From a checkpoint of a small transformer trained on Wikipedia.
Size: 11 layers, width 256, 4 heads of 64, MLP 1024 ReLU, vocabulary 1313, 9.18M parameters.
Each number is 50 + 15 x the weight over the matrix's rms, rounded and kept within 0 to 99. Layers, rows and columns count from 0.

# layer 7 MLP down (transposed), 1024x256, rms 0.0384, rows 589-602, columns 0-255
63 47 51 22 71 26 33 38 15 36 58 63 22 50 61 47 60 65 33 27 60 47 61 45 32 56 57 44 63 34 54 52 68 66 55 41 73 69 63 62 38 49 78 40 40 43 54 67 45 47 63 95 47 08 25 96 55 39 29 39 37 59 32 32 30 26 63 42 40 37 29 51 32 46 46 49 35 33 39 56 58 82 70 50 44 70 54 73 40 28 57 46 66 29 60 54 42 73 57 44 66 63 26 59 74 66 39 50 52 41 36 35 63 45 38 44 83 35 42 63 70 32 67 54 86 44 40 69 45 24 47 60 30 46 63 63 49 33 46 45 62 41 41 40 61 73 75 49 57 28 63 45 38 35 46 43 54 38 46 61 49 49 57 38 36 60 54 43 50 28 59 50 51 11 61 51 41 47 25 32 36 57 61 58 67 51 27 76 49 40 44 99 22 64 36 65 16 71 78 55 67 39 44 67 41 57 36 22 65 29 55 41 39 61 65 54 54 47 25 51 45 39 69 11 78 78 43 34 49 45 52 34 56 62 55 66 49 54 59 36 60 38 38 49 64 36 47 73 55 41 56 52 37 51 48 25
59 46 47 30 78 54 43 18 51 56 64 68 21 78 40 56 41 51 58 18 47 64 74 58 79 40 34 60 13 51 60 51 71 42 20 79 28 53 42 61 62 35 53 69 57 23 48 73 19 48 50 50 37 63 42 64 58 31 49 32 56 44 77 72 62 74 21 94 48 72 23 55 55 49 43 58 46 71 54 37 64 69 43 67 42 51 52 47 39 34 35 73 63 76 50 73 50 61 18 59 44 48 49 57 36 54 16 51 56 37 75 17 50 64 75 13 58 44 47 53 61 58 69 56 41 67 21 50 57 80 43 50 34 58 91 46 43 59 11 43 25 29 37 25 71 69 14 43 41 48 54 53 56 63 37 40 27 55 38 45 58 49 49 54 66 99 44 46 64 29 83 51 76 44 44 47 72 39 39 20 33 32 45 28 57 72 36 65 47 66 56 93 19 45 54 06 29 55 37 32 38 75 51 37 29 46 70 43 45 74 48 21 55 40 42 35 54 33 44 44 48 26 25 51 24 78 32 54 53 37 10 67 69 57 45 36 63 37 46 58 44 64 55 33 75 88 59 27 39 44 58 29 43 42 68 41
55 26 46 39 63 31 83 21 54 77 57 37 60 49 41 41 59 56 47 66 37 45 38 66 37 52 44 45 51 47 47 43 59 59 55 45 54 26 47 50 39 51 44 71 70 54 49 46 58 44 62 38 41 53 50 74 60 61 84 57 76 61 46 48 37 52 53 42 50 48 36 44 54 48 61 35 57 56 56 57 42 49 64 64 48 54 67 38 46 34 72 70 42 21 32 55 23 55 54 47 29 74 50 49 63 55 60 74 42 77 19 76 35 55 60 55 39 47 65 36 25 19 83 30 60 49 41 55 45 25 51 37 37 58 56 44 64 57 53 59 50 42 55 43 41 25 61 46 41 40 47 34 44 66 82 39 40 47 51 57 46 64 48 51 36 34 61 68 64 54 82 59 36 42 58 19 49 28 37 35 46 55 53 30 78 49 45 45 51 38 60 33 46 48 57 71 57 49 62 43 41 39 54 72 51 52 48 66 18 74 41 52 60 52 58 51 52 53 37 53 32 74 38 25 26 29 50 64 32 54 40 54 64 57 43 35 50 63 79 21 37 41 75 62 61 53 57 46 69 49 53 57 51 56 32 84
37 39 67 55 84 30 66 43 43 71 46 52 52 53 62 41 46 34 42 52 56 48 50 51 49 43 56 61 25 34 55 36 61 52 56 72 28 52 67 42 61 40 52 61 33 42 63 42 52 51 53 34 41 42 38 52 47 36 64 50 63 36 67 59 39 65 52 52 90 66 31 30 45 59 15 35 38 31 45 51 46 61 50 57 35 59 71 21 42 41 53 44 60 58 64 36 54 64 61 72 28 43 38 40 39 27 59 66 18 60 37 99 55 69 64 61 59 65 25 58 51 59 55 44 62 61 62 52 49 89 54 45 70 46 55 47 53 77 60 52 39 29 34 41 51 40 60 34 57 40 69 23 42 59 35 73 78 40 72 51 34 41 42 32 10 51 28 73 34 71 74 45 49 47 45 47 53 18 36 43 55 44 48 63 66 35 51 60 52 37 68 44 72 49 35 34 70 44 46 91 64 37 68 82 27 54 50 49 68 43 39 47 54 15 58 47 25 58 33 36 66 43 43 39 63 51 55 99 41 41 44 47 55 51 58 56 27 75 44 26 45 68 43 60 21 70 78 49 51 65 31 48 50 54 42 56
51 30 13 45 49 35 39 59 10 61 36 53 34 75 38 30 49 34 47 38 27 32 53 66 53 68 46 55 33 73 64 66 79 51 64 45 41 55 72 53 61 85 39 74 31 44 73 53 44 58 38 36 56 76 21 25 40 51 41 51 34 11 42 51 28 49 28 70 59 45 53 58 00 48 49 73 40 41 47 39 86 55 41 90 50 33 67 34 61 20 50 22 79 70 81 37 61 34 32 25 34 38 59 46 72 47 83 61 49 33 51 50 64 68 45 75 68 29 62 81 42 44 45 32 26 46 62 44 56 67 55 89 39 42 47 34 47 56 53 57 21 45 44 41 61 21 37 50 72 62 50 52 66 60 59 65 71 52 67 43 77 85 28 49 61 42 36 33 25 76 21 45 42 55 40 45 38 75 57 39 61 62 59 68 63 56 50 34 60 80 55 32 42 68 33 48 26 36 46 34 53 57 47 70 57 58 62 20 55 43 47 54 57 85 74 43 67 46 17 74 33 55 49 39 48 51 41 49 24 45 24 41 25 69 60 51 39 34 47 74 63 51 39 50 58 62 64 47 50 52 38 44 58 44 68 37
73 63 47 40 48 51 51 68 62 36 46 56 50 48 55 50 50 46 54 35 57 81 17 58 43 38 41 73 60 61 50 43 37 53 60 39 30 50 51 54 53 66 75 26 53 66 27 58 53 43 58 37 62 38 63 37 49 40 60 54 72 44 45 52 45 52 63 63 61 35 65 53 78 65 58 32 57 40 18 57 66 37 66 36 41 37 33 67 60 62 44 30 66 15 55 68 46 72 56 54 45 55 30 66 51 45 40 49 46 25 55 63 41 74 47 62 55 63 57 61 66 48 29 25 48 33 41 37 64 54 36 23 61 48 17 71 45 49 53 83 84 81 48 31 34 34 52 71 39 28 64 42 61 64 47 54 53 43 53 27 76 68 32 62 33 21 40 31 49 49 44 58 48 44 78 29 63 73 30 36 57 40 30 56 50 23 35 35 56 29 49 36 52 47 64 13 44 56 61 55 71 72 43 38 21 43 54 14 58 38 44 68 55 41 49 36 56 38 51 50 20 47 83 53 33 86 35 56 46 39 49 45 65 40 53 57 71 26 55 20 45 57 37 47 48 36 69 36 68 65 83 51 53 57 55 43
32 44 33 54 40 41 47 51 44 59 83 39 32 32 52 39 29 65 53 52 53 45 53 42 65 52 58 66 30 58 53 17 52 71 58 54 25 44 25 28 60 66 27 59 61 27 51 56 68 50 26 31 51 38 49 40 41 59 27 29 27 19 57 69 83 83 51 46 61 52 47 60 55 52 25 37 57 45 57 22 57 52 48 13 63 37 65 69 49 62 62 23 32 33 54 39 48 34 53 57 46 57 72 67 54 67 34 45 45 71 26 52 30 58 66 25 66 66 67 66 54 34 17 33 36 27 45 57 57 19 35 62 60 69 42 52 44 52 39 63 51 73 17 45 59 39 78 47 87 67 60 49 34 53 67 67 55 56 26 75 46 65 63 62 53 44 56 55 57 66 42 51 43 42 50 48 83 62 68 63 70 36 25 65 70 39 32 60 31 57 74 71 62 35 35 62 46 43 49 34 64 61 53 49 55 59 46 55 57 45 59 38 68 50 72 26 65 79 45 61 26 37 51 69 41 56 36 40 57 45 62 39 50 49 44 47 59 37 27 28 48 29 44 75 51 29 43 59 55 37 38 27 50 46 42 57
32 52 34 36 35 68 35 27 84 30 65 49 56 09 59 56 78 78 41 47 34 50 68 35 46 52 57 70 83 63 18 46 36 59 58 23 34 51 35 72 58 42 48 22 33 45 43 67 48 58 62 61 49 65 76 31 50 54 31 26 57 49 74 52 53 64 68 44 46 35 58 41 29 39 54 54 53 56 31 56 59 28 49 51 39 99 22 78 57 38 27 24 36 54 40 44 50 24 42 55 40 47 82 49 54 44 58 43 42 34 32 84 66 80 82 45 62 62 37 32 53 61 68 57 63 39 52 32 40 54 21 37 54 70 43 50 25 60 64 31 55 70 77 29 63 88 42 31 43 55 29 56 35 47 40 54 57 38 29 63 40 32 44 51 44 75 54 65 30 48 64 80 57 45 36 59 53 62 51 46 67 47 41 28 36 79 47 28 60 44 63 54 60 46 53 43 32 65 46 62 45 56 36 61 29 48 51 49 39 80 38 59 51 58 44 87 53 77 52 43 72 34 54 63 24 47 35 28 70 38 51 64 42 32 65 68 65 55 44 34 49 53 33 42 46 54 52 44 63 36 47 50 57 59 45 53
40 32 63 44 40 50 61 79 25 58 54 56 54 36 37 52 67 44 52 32 33 47 32 56 80 56 41 45 29 51 42 47 61 40 38 62 49 63 57 39 65 65 57 38 39 71 60 31 62 40 91 32 55 68 50 35 28 47 36 45 71 61 66 53 54 47 47 37 62 49 66 24 22 49 49 29 28 39 85 79 44 27 43 41 30 52 49 66 78 45 55 56 60 43 54 65 56 36 27 52 85 11 81 30 58 41 70 42 52 05 62 30 84 27 62 56 44 59 21 33 57 45 64 57 49 56 40 50 45 72 63 65 47 68 54 51 45 41 72 67 38 51 64 32 65 44 49 46 77 40 41 43 37 42 71 63 82 50 32 28 52 53 55 60 73 43 34 61 34 55 37 55 49 63 76 70 45 50 72 47 27 65 40 26 57 40 19 49 39 49 61 32 61 25 39 47 60 29 53 42 49 42 46 08 53 93 50 59 61 56 12 62 68 50 56 44 46 73 40 54 31 39 29 13 37 31 45 66 47 62 61 44 26 56 27 47 57 49 66 89 77 48 50 54 59 58 28 56 63 50 51 46 47 50 54 48
55 46 38 43 55 71 39 50 59 50 45 42 63 60 30 36 17 64 65 35 38 34 75 49 58 37 31 42 44 64 37 39 56 47 65 45 38 55 50 48 68 20 33 40 77 50 68 57 48 54 35 26 44 47 34 45 26 53 40 89 38 68 52 46 62 69 44 57 46 60 66 38 45 49 63 49 56 41 59 49 16 50 53 47 34 58 54 46 44 26 57 64 74 93 55 29 21 55 46 44 59 65 66 78 49 59 26 34 68 49 36 47 38 35 27 31 56 32 33 33 63 35 71 26 71 56 43 58 61 45 41 58 28 41 50 61 63 56 48 53 69 51 27 79 55 34 53 63 46 68 30 38 66 67 35 47 54 63 31 43 75 31 43 35 44 48 65 63 50 60 46 23 64 27 54 41 56 33 42 49 50 46 57 55 76 53 48 57 36 30 48 43 42 42 59 41 45 55 14 39 67 24 37 25 53 49 64 47 68 32 38 40 76 47 42 36 48 71 67 74 61 56 57 63 54 65 37 85 36 51 63 61 65 65 59 38 60 44 62 68 63 77 36 68 59 47 34 45 66 44 59 65 62 39 69 41
50 35 31 19 43 60 74 40 32 55 39 52 59 50 17 66 74 44 58 31 53 31 41 88 67 70 58 47 60 56 31 52 56 38 36 62 26 42 67 20 60 46 74 63 55 33 52 37 51 48 69 59 41 66 63 40 63 56 64 61 66 60 69 17 34 65 61 41 41 37 33 31 77 37 46 37 39 36 49 65 63 51 54 49 60 48 27 33 62 48 50 59 90 46 57 43 35 47 62 43 45 41 31 48 76 37 29 63 56 67 31 61 63 37 46 18 53 29 25 48 61 43 58 38 66 50 74 49 50 61 67 35 64 55 57 37 37 22 26 38 68 67 48 31 73 20 18 39 46 50 66 51 42 38 38 65 89 63 36 07 60 70 30 41 50 28 61 57 23 71 41 40 38 27 45 47 43 41 66 52 74 57 40 62 42 53 45 56 42 50 71 22 52 39 36 65 54 38 72 62 61 32 63 34 67 55 48 54 56 25 65 55 61 85 63 49 40 25 38 39 31 51 54 50 49 40 68 86 53 76 48 41 43 59 80 70 35 67 48 54 19 45 40 48 40 47 47 43 68 54 52 52 40 67 55 58
43 45 37 46 73 55 41 65 56 55 59 49 61 64 55 24 63 53 41 50 17 39 65 48 53 47 55 60 68 36 53 50 26 67 68 77 37 39 42 18 39 58 65 40 74 99 50 48 47 41 64 61 46 73 32 47 58 31 84 37 60 24 65 46 44 54 70 56 53 39 15 29 28 55 81 33 60 36 57 42 49 41 50 53 47 35 75 49 64 74 70 23 84 39 53 50 72 38 33 71 92 50 53 53 53 35 78 28 53 20 61 13 43 64 43 65 56 42 57 47 53 33 72 47 33 22 30 40 55 33 51 37 38 49 87 44 70 58 72 37 48 37 62 48 37 56 35 40 75 72 42 63 40 66 57 35 62 53 37 31 61 44 79 68 45 28 59 67 56 45 67 25 61 51 64 62 56 37 52 63 64 50 38 37 35 73 42 24 15 58 45 36 39 34 40 73 32 42 34 63 45 65 41 53 47 29 52 45 17 24 53 35 47 87 60 87 88 65 50 41 60 17 62 65 72 28 45 68 17 47 36 33 48 56 49 44 42 63 34 43 26 49 34 50 75 57 21 48 56 55 27 58 75 53 21 41
55 72 19 35 35 55 35 57 49 53 58 32 69 54 04 67 57 49 45 76 32 42 55 43 58 43 44 57 34 48 62 62 34 44 34 70 40 44 36 68 62 28 43 47 78 50 49 48 48 54 30 70 08 69 62 37 47 99 57 38 65 46 61 40 71 58 42 38 45 59 40 80 29 75 52 47 56 40 64 47 40 40 62 28 59 55 40 59 71 57 60 42 46 33 67 50 36 62 27 64 41 92 01 42 54 47 52 51 44 46 28 75 85 47 34 46 34 19 38 43 36 27 81 41 45 44 44 42 47 40 63 78 71 75 42 63 65 24 79 67 62 39 56 73 51 65 24 67 69 17 55 37 66 55 69 60 28 71 81 62 40 43 29 21 19 71 85 40 36 57 38 89 46 47 30 46 50 27 52 68 47 46 59 86 22 38 37 36 12 60 39 43 59 67 16 78 46 33 50 45 64 63 23 31 59 58 49 63 85 75 39 22 58 40 18 63 65 47 54 73 45 50 32 55 37 86 69 22 39 56 63 65 55 36 51 43 71 72 37 78 80 48 74 59 36 62 34 52 59 39 43 57 68 36 52 46
34 36 44 47 23 28 50 53 75 51 61 57 32 41 66 66 38 64 66 68 39 77 32 39 30 28 69 68 63 56 39 52 46 71 51 58 42 63 45 40 04 71 72 53 17 52 77 69 18 60 69 52 32 44 35 51 26 39 78 70 59 53 52 50 42 68 53 42 67 62 38 38 48 58 56 37 46 56 38 35 59 52 37 65 53 57 35 72 34 25 37 41 31 27 66 70 53 40 46 51 58 80 38 49 39 26 23 54 49 31 22 35 25 46 56 44 81 65 51 43 46 64 54 64 00 52 81 64 62 37 78 63 60 91 37 46 54 50 66 35 90 64 51 39 40 22 88 27 44 39 35 40 47 75 28 46 48 66 68 26 46 31 40 41 72 48 52 44 59 80 65 51 36 50 57 52 37 63 60 60 56 64 32 30 38 30 56 43 68 89 50 00 36 32 76 58 79 02 57 55 39 53 72 55 61 22 52 82 44 74 46 00 56 27 41 39 46 58 53 67 38 48 89 50 46 56 53 42 51 39 52 52 69 61 71 47 63 25 50 41 25 33 81 76 49 61 59 25 46 47 58 64 46 52 43 15
# layer 7 MLP up, 1024x256, rms 0.0398, rows 590-602, columns 0-255
61 61 54 37 52 51 44 60 68 41 55 68 51 98 31 53 70 63 53 23 66 72 73 49 39 39 51 41 61 60 66 73 59 25 50 46 68 61 38 58 77 60 58 65 32 41 53 42 26 63 67 38 33 38 39 50 62 54 30 59 34 19 53 64 58 24 84 33 48 85 59 57 49 59 53 73 45 51 66 47 56 55 58 59 38 31 51 72 78 46 74 48 76 35 44 28 53 25 22 48 56 75 51 51 35 24 76 49 59 44 49 52 70 59 36 71 51 55 54 39 70 55 76 62 49 41 39 50 45 16 24 78 39 43 77 53 49 43 56 60 54 42 45 25 62 63 79 64 52 31 55 34 27 48 52 50 33 41 31 71 15 37 54 46 22 36 38 24 63 15 53 52 30 61 43 23 72 44 38 15 68 89 35 63 29 54 51 55 08 92 60 64 40 67 41 54 70 59 47 42 37 61 45 46 36 64 54 80 37 40 25 27 60 44 27 72 45 48 77 43 69 50 55 60 10 41 83 26 52 37 67 62 62 76 52 45 28 68 76 11 48 33 58 55 53 41 64 50 30 49 28 18 58 68 49 46
63 47 32 59 22 39 37 39 73 40 50 45 62 40 52 41 44 40 64 44 63 40 66 61 42 24 37 50 65 17 47 58 77 51 45 55 65 40 57 56 37 74 46 56 56 44 40 62 58 44 89 57 47 58 37 47 49 69 30 56 46 27 58 49 42 61 50 25 47 45 61 64 46 54 27 51 11 60 34 41 50 65 38 65 40 45 40 72 53 26 67 56 82 57 47 27 35 78 55 63 47 53 53 29 29 81 40 50 53 71 41 31 55 24 54 52 56 39 64 71 45 48 61 42 33 57 43 54 54 52 49 64 46 45 40 43 34 50 57 62 44 46 51 46 58 29 69 54 54 49 44 06 48 63 52 49 49 24 28 16 15 72 65 43 33 59 52 28 49 30 69 62 70 97 53 80 51 74 60 36 15 58 70 63 56 55 39 51 30 51 55 41 46 61 72 69 54 23 56 47 71 58 49 65 69 41 47 38 33 55 43 37 49 67 56 51 38 38 57 64 67 26 37 53 48 46 58 38 49 67 65 36 54 77 63 18 75 43 66 38 52 33 54 50 53 55 49 36 38 51 32 51 53 63 39 35
55 36 59 64 37 75 54 70 91 73 61 55 48 55 79 67 32 39 55 49 40 75 64 54 43 12 36 38 51 55 50 88 41 30 54 61 59 44 55 57 31 43 35 82 73 27 64 31 25 45 42 63 30 70 34 25 78 35 56 42 45 27 66 66 32 63 40 55 81 70 36 64 56 26 75 53 25 56 82 52 55 59 69 58 40 81 17 68 60 42 75 57 78 49 36 20 42 67 46 71 54 53 42 21 33 38 29 42 30 57 43 53 68 50 48 62 47 73 51 49 45 57 55 42 58 64 57 48 29 44 51 37 49 66 53 34 56 59 55 46 57 37 53 46 74 71 62 55 76 38 39 29 78 73 72 29 62 66 45 51 50 61 60 23 35 19 43 35 56 39 69 65 31 57 40 35 39 64 42 56 69 69 54 45 52 44 60 56 27 60 38 46 79 26 45 44 76 57 52 18 54 33 50 43 47 51 32 94 19 34 33 49 59 32 44 36 32 41 47 62 48 56 25 54 28 54 61 44 28 47 31 40 42 43 41 49 59 58 50 57 07 55 37 50 71 24 46 47 66 56 22 44 34 86 72 37
71 30 30 82 26 32 63 60 78 76 30 43 46 30 30 79 27 13 53 06 69 71 35 54 36 61 46 67 38 40 89 63 20 21 38 47 56 40 30 42 48 45 56 44 45 46 56 40 55 62 44 50 61 73 61 33 41 67 67 55 74 39 63 42 47 38 62 47 56 25 31 40 42 68 34 59 16 60 62 65 35 63 70 41 47 52 38 50 55 62 74 49 75 74 63 74 37 33 64 36 61 23 27 30 32 53 37 71 69 29 41 35 63 44 49 31 58 54 51 38 40 47 35 49 45 36 61 60 65 39 39 65 27 76 55 60 59 50 48 46 33 29 53 74 42 68 51 51 48 44 53 28 74 82 68 38 72 53 35 51 69 38 44 43 44 30 57 62 50 52 84 67 55 74 66 45 55 43 45 38 68 51 52 55 67 21 39 75 66 65 50 55 53 44 51 68 41 31 49 63 42 70 43 46 56 32 24 60 39 55 57 50 35 29 16 56 57 19 86 48 40 58 47 73 38 31 81 36 60 53 59 73 67 43 50 34 47 43 41 21 68 42 54 67 62 20 03 50 29 30 46 53 64 38 63 56
42 51 30 56 53 47 52 52 61 72 54 51 43 50 65 44 24 76 55 65 41 55 51 60 63 52 64 44 43 50 49 42 32 51 37 70 61 60 24 51 31 38 33 67 54 33 15 34 58 68 77 24 66 67 35 38 60 38 47 62 56 51 64 62 51 76 48 43 55 41 40 43 31 55 51 60 56 43 56 44 31 59 75 55 26 65 76 69 97 58 66 44 55 54 23 51 52 57 48 41 44 49 40 28 67 43 51 61 26 06 42 33 61 15 36 67 42 94 40 51 47 61 49 42 70 60 46 74 63 67 29 54 54 43 57 54 05 57 46 27 61 57 31 40 89 46 56 46 55 29 65 32 35 52 59 37 32 67 49 40 45 55 38 46 52 58 38 28 46 76 46 49 57 55 44 50 43 53 54 28 58 68 60 66 48 68 21 39 43 59 60 45 31 55 58 85 76 83 18 74 28 32 42 31 78 50 30 53 44 57 47 38 53 46 51 42 55 31 40 43 77 52 38 38 40 49 57 51 62 48 47 41 50 49 57 35 53 75 17 48 55 73 52 57 64 38 45 62 28 01 57 55 55 62 68 45
50 60 69 32 66 38 44 36 23 67 24 46 52 59 58 57 67 67 60 45 54 39 57 73 16 76 60 32 55 53 70 68 25 34 25 46 38 44 53 48 47 43 46 54 66 45 49 79 42 65 48 57 60 59 41 82 64 59 58 32 62 58 61 44 44 41 64 56 46 39 61 46 24 64 42 57 22 50 65 69 55 64 56 62 36 63 77 47 75 41 41 73 41 56 33 50 66 25 58 43 58 10 37 43 16 53 33 45 46 49 66 54 60 32 43 48 28 47 57 36 50 62 59 64 48 57 39 44 53 45 52 24 47 28 55 52 53 32 67 53 65 35 36 36 64 73 42 64 52 33 45 33 67 32 34 42 53 59 51 56 37 60 62 41 47 12 46 83 89 37 49 64 65 34 33 64 42 42 34 29 37 53 61 61 34 64 73 54 58 50 47 41 39 63 28 58 41 64 43 79 77 87 73 32 67 53 42 54 27 35 33 33 57 37 52 47 18 42 55 53 56 44 87 29 29 32 35 53 35 33 47 58 72 70 51 66 41 56 50 41 35 72 53 33 56 53 80 46 25 27 55 49 62 67 64 63
68 56 58 48 32 41 58 54 46 82 55 37 36 72 38 64 53 43 50 24 89 81 50 38 59 38 35 45 23 42 66 54 46 50 42 34 38 37 27 67 40 64 62 29 67 47 39 30 57 36 24 43 42 55 47 39 60 53 55 21 54 19 48 56 65 15 41 43 47 41 70 34 57 57 75 53 31 85 71 56 27 59 59 67 54 55 44 27 32 56 70 66 57 53 52 61 40 63 37 50 68 79 30 59 37 67 62 56 32 55 59 39 40 68 50 36 32 63 46 52 51 21 55 54 49 36 15 88 57 30 55 61 53 45 54 49 41 65 47 52 47 17 38 42 53 42 40 58 49 39 37 46 43 65 56 39 75 45 41 39 51 31 32 54 53 55 36 45 62 64 71 18 43 53 22 41 56 46 59 50 56 53 68 32 34 60 53 39 42 59 33 69 58 62 64 59 58 62 37 57 59 42 62 63 60 27 64 39 78 46 34 61 45 51 37 27 97 56 41 58 25 45 58 65 34 00 32 60 65 36 44 22 46 62 38 22 74 71 62 35 40 53 44 58 52 51 23 46 37 49 51 44 31 83 65 76
44 27 50 73 43 52 57 89 46 57 63 64 15 36 15 43 47 42 38 31 40 54 66 00 52 21 57 45 64 53 31 61 55 19 43 55 67 66 31 63 26 78 40 40 60 42 54 58 61 34 55 73 43 37 39 64 47 29 28 34 65 51 59 59 45 81 71 35 50 60 55 76 42 52 49 36 46 53 58 82 48 54 73 52 65 66 61 45 41 46 73 75 37 78 55 73 59 61 25 65 82 19 45 44 49 31 50 52 34 49 59 46 68 41 49 51 39 37 51 54 28 76 42 29 64 66 60 92 55 53 54 67 70 60 60 33 29 42 59 62 30 62 31 30 80 47 71 53 67 16 33 58 23 59 81 37 61 69 40 59 41 47 71 39 62 44 42 21 44 48 57 45 48 52 52 19 32 62 57 63 44 45 55 14 45 59 65 54 42 52 84 29 56 15 51 74 62 46 43 43 50 78 54 01 77 60 57 31 66 42 40 47 56 83 41 37 45 52 47 64 51 30 50 30 46 34 65 55 65 31 65 46 62 41 61 27 53 39 29 38 68 65 67 64 70 51 38 74 37 44 53 27 46 50 69 51
33 49 59 49 45 63 51 70 56 69 42 57 34 56 78 45 51 67 67 51 70 62 52 56 50 51 49 55 49 55 46 61 52 62 68 35 68 58 35 61 60 47 27 67 44 38 79 65 60 38 91 67 43 43 43 36 43 59 21 19 51 62 56 90 58 27 66 77 60 47 73 73 41 73 46 37 57 69 59 47 42 57 62 75 45 60 50 34 44 36 49 62 72 43 26 64 49 49 38 51 57 51 38 44 45 41 54 31 23 51 33 38 65 64 51 37 32 60 56 46 22 59 60 53 43 45 55 45 51 30 73 43 72 50 39 26 34 27 66 70 40 61 56 74 41 39 49 72 52 57 59 47 63 57 68 24 28 49 34 62 30 45 68 56 37 36 50 60 54 30 43 38 53 37 56 46 59 34 56 33 43 40 45 55 14 75 47 33 34 78 36 39 56 58 49 83 35 53 27 63 33 49 75 34 73 51 39 71 46 61 56 68 37 49 41 60 37 63 58 43 48 49 35 38 18 57 76 58 57 45 66 42 65 71 37 39 66 40 59 29 29 61 57 17 35 29 31 58 34 42 70 45 56 57 49 57
49 65 31 36 16 52 48 57 74 91 81 44 63 62 58 46 35 52 61 13 37 60 39 49 32 28 61 51 52 22 67 76 31 28 57 54 54 40 24 62 42 62 60 59 59 57 37 57 33 31 47 54 32 43 42 64 59 55 41 30 49 83 31 49 49 58 60 59 36 49 79 47 26 75 64 60 37 31 47 41 31 80 58 56 39 73 40 48 61 62 72 59 30 28 33 41 50 93 31 48 59 62 35 64 43 61 41 23 45 64 55 46 40 39 52 48 53 62 47 56 47 61 61 62 58 57 26 72 42 41 18 62 33 41 49 40 58 51 80 63 31 48 52 53 64 64 59 57 63 46 47 62 57 54 47 50 64 62 48 47 34 41 46 45 32 71 29 53 75 75 91 72 58 33 44 21 72 69 65 64 60 36 66 42 40 46 56 62 24 50 44 56 59 49 55 48 25 40 49 73 45 35 57 28 38 38 23 56 25 41 15 50 53 47 41 59 63 79 43 49 42 59 41 49 36 50 46 39 33 31 56 63 34 61 37 33 24 33 43 40 64 69 65 53 87 38 50 64 34 38 39 65 51 68 59 54
73 65 65 46 63 37 45 44 57 42 63 41 44 38 37 72 58 31 55 53 55 68 46 59 49 42 23 50 60 50 76 70 54 31 50 48 61 39 47 82 20 39 33 57 40 43 57 38 51 35 49 98 49 71 49 18 62 27 55 58 48 61 41 68 44 71 48 34 55 63 61 60 48 52 21 73 33 54 47 54 36 74 72 23 27 53 12 39 71 69 36 54 34 41 41 76 45 55 28 66 56 53 34 51 60 47 68 65 23 52 46 34 54 58 51 69 51 56 42 87 44 40 29 16 45 44 31 46 40 41 39 65 43 50 60 25 21 56 48 70 67 47 45 43 45 47 57 44 58 40 52 45 47 78 67 55 60 66 33 65 41 50 49 26 59 52 07 47 59 24 37 60 55 52 55 49 48 70 46 40 32 85 84 45 57 65 29 58 27 62 73 20 37 54 56 47 52 59 29 41 90 80 36 51 47 47 47 56 61 42 47 95 63 32 39 36 40 17 47 43 59 60 52 32 52 52 47 30 46 19 95 45 37 75 34 37 59 53 34 50 61 50 25 33 60 51 32 58 38 46 53 48 37 58 78 79
50 77 54 81 58 47 71 49 45 55 44 60 32 75 67 59 54 33 54 36 61 60 72 45 78 10 45 36 12 35 37 30 35 76 39 30 42 83 53 56 49 57 65 57 39 54 65 57 61 62 60 29 25 41 67 55 45 61 68 40 49 46 40 27 51 72 25 62 37 66 57 35 57 47 43 69 48 46 76 66 33 38 62 86 69 48 52 42 73 28 57 59 56 51 21 65 59 81 37 55 62 36 39 49 42 83 50 45 70 48 59 25 73 56 46 72 44 67 22 46 23 52 62 51 56 60 27 53 45 51 72 40 54 78 08 42 36 48 38 34 35 31 63 72 45 41 43 66 67 10 50 40 29 39 64 41 46 64 21 22 35 44 49 37 75 41 34 51 39 52 65 35 64 73 62 40 38 46 29 38 47 67 51 49 64 54 31 73 45 68 43 20 44 80 65 68 79 65 59 56 74 58 52 48 51 57 47 60 32 75 69 35 15 69 68 14 69 60 42 44 49 30 60 41 47 30 62 36 15 55 71 40 54 68 24 55 29 53 19 36 38 48 40 34 36 40 40 32 61 43 53 46 51 67 73 31
76 55 56 35 29 55 55 73 30 68 43 60 27 52 71 47 68 22 52 61 42 76 17 52 70 36 66 53 22 32 62 64 52 62 73 23 36 66 55 55 21 80 77 65 79 81 61 25 73 60 53 53 57 58 33 65 82 06 41 24 19 40 41 41 43 31 59 38 52 61 35 70 60 65 34 63 52 62 60 52 72 57 65 85 77 60 71 33 52 44 85 45 43 15 40 31 63 50 52 64 52 44 37 55 44 32 53 69 34 34 38 37 31 43 16 46 60 38 69 19 17 74 38 50 50 45 51 44 52 07 44 70 34 29 66 76 21 23 45 64 50 36 63 43 66 65 34 45 41 59 46 45 58 48 43 37 54 68 34 53 36 39 32 39 40 50 45 24 39 23 80 41 41 52 59 63 69 57 33 63 44 44 57 89 34 54 48 34 10 73 66 64 54 79 47 34 52 34 53 10 45 48 51 53 58 61 59 64 59 22 54 67 30 75 50 79 33 28 44 71 55 67 40 55 51 25 62 53 60 46 36 27 53 49 47 44 43 51 72 17 45 58 66 50 74 61 37 83 42 39 45 45 49 47 73 37